{"norm_eps": 1e-05, "positions": "learned", "final_lr_fraction": 0.1}
Each number is 128 + 24 x the weight over its row's rms, rounded and kept within 0 to 255. Layers, rows and columns count from 0. Numbers have three digits each. The size before them is the row's rms in percent of the matrix's.

# layer 13 attention query, 96x96, rms 0.327, rows 0-31, columns 0-95
099:125111140133116100137112127119132181157118152127084143119142128124133124158086131151140118158135165122131130169104102146149111155165158135099138139151148103194138160162107134120089094141094153108123136156092168115090143078128137126107133119167141163085121176135166149104118108130138115119
104:133097123116141142119145105078100127083145125098142151096143124114150125126121133104154117111081129130161146168105161162110124139088109130094140143143129161138128092139135094145146151171124140064111142145117146140116124115126116109174129087148120108140149150157128120110088183097095106078
099:122124150144116156115153133101115127122142145157138108118128133144117111102121089166133079136164137128144159111116179158123100085104143126141112151119125151134159140160150146114091090113153123127101125150128084135121070125127177128091101128084097095116194102131088122122099150129114154117
094:113076114150103095095111167068132093129125123096141139169134126120132127145131134096146151137159079131148143132085115122090120141110140130165091157130149174122149158123154138092135071142116095129105135136162130158118129157122118110170137142137124136138148101127089142142153102158125124076
104:112123109112132142095146119126122116162129128120175121134223136161137150096099137098128145097140124136071123145187154147116121114134156137119121122142099129119095083130146143170135161103140143173133087114156111120117134159095149121132106142108132104144084127113124095120123161151103123151
092:134112129087108142139146149117173112120069134140148157105194132166113114115127154092112152163108123144159129128160094125125119154143123123106066103127139101112048133120137124113145095119116115118148144082127163130142127134131142114123140099106133103168139123141138093100140108132139170149
104:130132142137124159154136147139139131147186124142158135147138160151143098116125158122141118139093149128118118054120132116095075107098124091166115109156146133118150104122108085117133121100120142155125114111137096134158128118102123099124131151096114172161130149154151135147186128076174148159
107:111110106122138123127143144104132138103089105129125185126103123159084142150185136159087135189112142138127112134126115100134111121117069187126150138120086118137150127130114123097114072121094174079151141158110099141124128125130093119124135113132126147129157128095132148134119126108154131086
116:129146110132154179106137109171135154115155167124111105143184133107134112103159164119124123142141121131114150133113153119117158112156138093105126117148151096123103124117173111111119117115126165137145147072165137085159110202159134119149121119124155127165146146167156125115110077118124110141
112:113144137118098109162128148179159123124137134163122140082081097155120157169118158153128138153130131140153122092122105162117114120097134142142126165143121138125125115110093116116176093114100112146124120166142112149165152089127146165133162141105120167137134115145125159104187128170106171151
112:129101128107119178128097150099100142122116114111133163136101134186116106101165115109137133153116118128112097161132154134116121136161132176109137120167131139105114161122129139130117118120180138101120071164135082159121134072149136126122092144119114169133092146087109154120145125179146152135
087:120157170167095133127130137098112161097137121140104125125108139106128094144149085135097148127147133124124123127151127134096153131137149132150161139089085148088152104079117179109083153136127155109091124127126127095123149148167103124090149102161133194126140127125140157091130113085111149120
108:118129173097126099120082110128147120100153137148124116141135136105097181113141158123157150121118157131084138147123138099082122134151112126131109185123138115118096146117132125119130150154121164107129184108133190148108111125136134112097129167084131117120113091166142093131094186154117121130
122:170167102128148111156128150096144120165104129150101153143092121150136134122129148111134163114174084133097134155090134121103161128102144168120124144116121148144147120129130134101078167155105104124163154074064133075129124119137156123102141136137118135153156104129126140106108091123117104099
099:131166127145161159097110147157149135098129142136114135139091153086118132079160155126124123103146098171083109099156147160104090142150109102140133063138126087112111097115144131142136149142119082144156125137125128117097153106162095125115126142119107127131094091124106125097111109112132187146
104:100136147121123135133139108144136111109132133103128157135138112147158160124130124157159128144138168133149154121129136181153118118149124086123170143131131138034102113123121138147148115137122141144136132150131133169137084147094147100172096156124107077164134166097119077156147108164103112135
093:117128095123109134129117125155118134113112117098079147118156138097164162137118082124107135149163156150152143157111101072143149103081140097176109134129111137133085100163116148134139153145137167103117131158106109156127138120142137147132075136129129159131204144152101126161143124121161138115
104:108145119109103151087141107152133096116145144123139129145132095112131106115139142152124145104120143129135153130132123135131159125171140106122100127126105146146126137088122146202181118092095124156147147154140153090150113151191086116088167122105141130128126133096136129086124095092165113179
100:099127151184139116102154120151122092127173142106111121099145139126147112135141102076133084166126148132116143113138105111145112135072082076084107122143116130141151144134134126149119121124111167082122109158166140116094153102132136167113127089155131147101133107148094113109121139121080143106
095:134123122104140124110109103120113130103102111166101103100123084135130138090088138146119137125142139142084087115106165166136142152101123164114103119133105110125165094140083172110101121170146097158140084132088132120104140181178135125119128137128143161137136119154157097155105159124094150129
114:139106160124112112110159109127096116118123118097111171153168123177144098125107101102127138197142158104179132117124176150136101144122108118106118144124151179129142193120137157147118097118117129157176136130105099105118151128129086131127109137120139138156136170115147116102128151125092150133
102:116110090132141107161160159146107113094146090126121132139144137139133126117167171140116157107189182135142104078105169139152082145124132093121129123134143156131152153164153112105065131119148139144147090150129116113138129145138129108119153131101127124142135095113117123120118140176106181162
106:109170113119090107120127113157086138144165125124083141124179106120148116104127114139082134128145110145108081145122122166160144112133113141166129123104100061114131115128123199120153135158106153112155133102090145111132131111091096116120145092130098149152093088126114124128121148119127100112
112:134121155098111122148127174172157124122134128118095128096108114123142115147119141169153098102153125114130146069105085097144119164099138133133149133118091095100122167118121100139178125132124110133127148114136192136131125130068164182120142105154127121166152148152102128163112101112132129113
100:106131107129144145137110094110105122158151127129128163120135080122101104126099100132115098128112184124118078105151185147085122129135105090164146109153115119140147150131142140132131085105126086171111143152130148118128119164111092105130139159102155179145124081098150116132137122178119147131
098:107108132143112103153136149142187129071096140112162121082092147110119112144132155164131122171108113125104176164127152166134089112139140098140141112102133134103087109124099094128142117121137147116094155158158089138107106112166157151146151119144131118168150143140109122131166144107152102107
105:098081153158129116122164085122101129157125127142111112140112123168111158149126123130142131108120144137119131091146150129118088141122161134090178101150093101110147138185105116116092135094081118126130138189125110085135146160139124121123136127114112102074144114107086101129127163100151109109
103:132119094097105145127116162117092118118131137091154144130155120071168112117166085091099139162157079131136062135124114130131137119133170168133163118115147140139105139160119131149187134140166162125142135110063104103126126122134142095112129119108139121137091112150118114139119123129106132111
113:157159085135112127099151132156107119138118104137113148152092117151134130158079169066135136120135138088097123170084115148107108104165153140137084113166097144097182159127131101119104085120113096146111158156143136169131116104138133125105129103141116104116142112136133169141131104124138134109
115:125157168147154116131171133131127114106116144147141098129151111142156100095135114112103103116130146159145134119095174141153104143159091097132081116139130161131168111149165130171139139164102106130116114105106120133193141145120141128077115196124129134124142104146106121145156082138153101134
109:139133168116113101122132118159162128109134122139143093166140140145117100159135144156131102109156116139120103133147118096130110117157172128161090166124117124117143145143127124114135114149157193182154174140156103123088082132126118176162143090113148120111173161126103085121132129130119087133
102:119113127129121101119094148186146144142116108124117138168072173135152128131115156143140104129122107145118110104084101101161121101102110147111177136121118171122126133100112139133121130139119112118108149081108087177143122154086109132111131108151097168143126135127103161081132092169151160115
# layer 13 attention key, 96x96, rms 0.322, rows 0-31, columns 0-95
093:086148170164113129108135161134112141104113094152105137156098089112107117148084124126117105154124141095139131177156140140163109154151133111141121121121082142132164141141113110114123105143136161126108124145125110125160170124145113176101126124117108076097134156159069124128101150108149183145
097:151133131119163094069151132143103138064108180096127101110151153117096125166111105124141141162121127130138124117154125143109097149123125134141101109149128186135146142118131153109112117122088104096122158123198107141117130137129165125131118109128119099157170161083141152131126132106164114104
111:127157169138103143147114148112178150164135135132095113162171173114102137160160097143171119100127130117134120118145122119137117130095153111132118155153143122101129186133113116105099174162133136175142106167123131139105139112115148145122061114129141091137151135144159135166142114095111146159
104:112123130140110096107137153115137092130174124144128141139073108132123117151146094128139120070131156108106142080087134137088166116120146162127151165171165134160129156137090136091147115110130117099087127150135167125102138133124107119119127180119143126113173139106134173133100129146165101144
109:162116129106144148123129116110099128147134152098146099120207164174156120126140083145085133132140128151113074159114115120160104113145149163129117127117138105163107112153110156109171144104139137136167085137108155126114083144101147104149121134140130109142112126114117093096146144160082143121
099:127110132098096123150096117103134128115131111126114119143129111130161089134149180123145137157171094150116124122124093115094118126084109171084121136091119143132129109103080128148105102104113162084147105125097128081082122117142126136089111176092116109131122116137130068143150170145136136135
110:110154124155151141160133111112113138174112125127135117108152139108134153089132181110120144132121124131113148070117128062134121093127137126136122129171097119093112125105110155171143143111095101142100124103109133082139107122107068111065163124117125108157145105137139128178137144101152124138
106:098134144157143131168099125149140150132140124181140135090106106126111130156180150105110116131097146097124115127121139131112098110130072159114115132137146119102146119106118131158069179116106166112160122129149100157094159090130092137099098128151112145112114161133148137154132134131179142079
115:120166131100131136109166144144106136118164148104143106171174129114143108111145144133148131114135115116166142099137135101170121133101131076130137143128123070128131084165126143126119109086101148144147125104108104083110125203164122115127151136152173136130135141188129091111131108135133123135
109:122144104134114133135124156097165153136124116174124180130134128182082123177144156103132149166104126153119139108132152125074123167145084142093154160121131140123079164094138103144103119098116113146123126148121159118124115096138160109075128149130145123120127090106124136110147150159093153127
108:135141135153149104120148154145136131108113103091142117110106116195111114125170122153147105132071141136156120116095098124177141141136105136151143138174132188125137128122132155163109143130136093115117081134132138161146137093128093149137093144135140149137124126110166124128141177168139171174
086:151159096158115107152131154164119134100154125172155148152153119086122098114136100084116164125111109112127123173110100129111134119113100119162197147116129135101142171121089170114149153140119127110124131090131124105121146154137085107116138080133131144134106133081177130126136152108105140104
112:148138115114109126155126123131079088145165150095134132152140118128128149117089102131137161110132147106106087166125103120107132134109088136079080191114109166150124169092147139143153127167130136136158134122186135100108146155164094170133134135114173129124128098124138121147152126127153111125
098:159140125083117103126111140124089132157135154126176115156127113117147119172110123130144142131177095087089136163164134141154107098099177133118120138126144140140072170118077119088118150091130146129109097119141099151088126129119123135097119138114138151126125138142148115128087086165088130122
105:135165124128101114116155084160122098132141162117127122149109118130092158119127162110125146120158127169138111145138107121114139128137119078121122058125106086177112123134119129127129153137128115124087112088081133119151147104124099139123118129154165200155115083119091157111137136143111110087
100:078089101093104134133105159138108165128089115130102123131096146159163117058170126132155096148133119143147109107157132131135158169103115131105172115144109122175110131112108156122132112130133141154152095172164138107119075147101118128162112123095130120153105142143152144121137118144113135097
102:134149109127124127129128116161166134114135135173113161093074181111116124102114161127171110142124088078146124166077138128148130165106138093137117139161090090091136152140116150112138141149148106128112102114121141125095126102123146103158107117123102115153171106159105091107095106118156133128
099:133155128133100144107109120172114141136142133135136137123116098129180154130168132118094139137120155138147157123171070144117168143180145097105126111162142114134172142130182141171167118104106139110148139141098166103134136169159122152117152139125148117138062123115140098096105127141130107132
103:128192127136132134099133162132148105082147137167140151145130177089082124122105101118153109136144112116128121188109101069087114134148123161122162120157114107110098119122125103105140108115092147145123174121112122124110155094171123142114106123138116128125144174107106103132128145103167112118
105:141139121139106183118112124103073127095161064146129119165129116146126175146135125142117132130155151129068099157124125131148100125137122143172080132107146129097112144123141133149077154162126097146111098128151174123116086168106118117148149137133127115130134119118139089121129121133112186116
107:097091137119115071154123146097091153105139112115099131166112132156124116130105135172126108165124131124137129097095131102087131153154137119099124124128144149135149163124102152125103116160114110131100108137108129110122101160146081163117106150092096118169127152085171077159098170120111137124
101:131085091133107117159135119095090124148138106161119110123174135131103158134118150121134132120145160168147071102123143084181095125136111087137127111141131113120119149100159100101140121129147064113116123125131076144148144094135100145107129137109136122150132089121140084113099130142157164164
113:110138150102087131141129100124140152108134106141126119083135118122108128142145183161145163103135116145128096134136138128092114148128140101106120091108124114106081135160078196113166110148173149147125129108152114141102134155132091102173133072126141138102104132122090089123128148143104118101
109:098129133117135169168163175131158149172079158127136113117100121149132115137136136128148158088168109087140131104104114127126152109147122149142156112148135124105089179121110093138134104147112106124133187122097120081124149115132137096147167121124116134122130131181128146096138139149142096079
109:153128159120156146128138115085109144112179112148122123139141121118144108123114156145124118119083149160119080126128149131113128167198145123157121108139099146140165125111142141149137109153164109155137136184142142112128117138158120107106155141145143136142123094154164148154143165196090117174
099:140150127140160137100119170087153155101111176115090126119100155095124155099152127127080124182120166127160102105181109107093077121073077121124112168095149127117120120142109122153143130133102116130117133146120127139134128119102152115120088121126143166100147127150137157121114153109135136109
109:138120138175191087116122137144098096177132122158138078138144139131124147152148144139116031116131132109101109126131129162113109104088146128138119117131137099142118144150147118146138110134097140134149139172083133094127136130129094131133176097111088089111149102121122121126123114132130145099
106:173092144165111148123140096140103163123151111088105116114131152125127092133150147135159101100167126110153126121144122133104152112140142140106170135160132130126109153130087132140172166135104091140127137121143173126101141168107167183140100121107150134135091141135061104132166137139150152118
112:155132149103116114158131136158126100146163117120129139133086110127146157148114143108096128127122168105106110122163133084127145125132131151157101102193156137130132129133148135093112082082115085110133136154132108156131083192168096159134150144141136132171180129146111133124125165128135149144
117:111127164118137094120132147133152066176135144127136133148112106128131154100142102171087122135144126161124124116099166133110105168140108123164143094130111143096117119122172144155111162129146117171118105099111154134180126140136172162108133132086143131125134173120139087114116086101146108164
117:113106099121075132179121123111153081159135138124131132098119157119108133143171099132139122089094151098140130147152115068119154115138134111149120181146141113131131112080122159133124115183157175142137145126105094095145133124130139097142145110137122122169154145143118136124066150142121119104
100:094119153135101055143118158133120134119095142106128148108103138100121141129152131149129104128155125130135170133072151144130126104150103153129154123154140109166124130094105158083131172160109131129127172071135154154162114134091126120108138089159133134147107111152131166126134107169143140169
# layer 13 attention value, 96x96, rms 0.393, rows 0-1, columns 0-95
102:155161112117122135131166148143145157134157148127113132197117120137155110122093105107115109149123136157106203132098163120106168143138105144115108143155140096118090077107152105126111132142162163170131120121118148112112117102147115142151135111122111075123112090104099144124081127107108134110
100:106140139140081114134148138106119133146105087171114140151131129143116127084151133092122114136117153091155144135074087124099147137095146147138139180113142115137167063111135136162142101116126142103122157080125142143109160170124161142088115127090131095132130149128127173138097133165116122116
# layer 13 attention output (transposed), 96x96, rms 0.328, rows 0-1, columns 0-95
102:111076149115128102121129170123141103127093142133140108085122093119101134128149115129116142158098144161113104126125138127128102108151112166137145119100064130129091164142102109164137093115070113107134127126125121161109158076123153106107134187127165109153110144131140125160158144155147128170
100:151126119057136150115123119150154144121119176150140131122194159128136123125155149123126172086104098153132132107162115098152162103143102094166125111135098129132100125149127166151144108107113127148105112128122137113158137174147148156108130130121105176158120133127167115102172148132128171143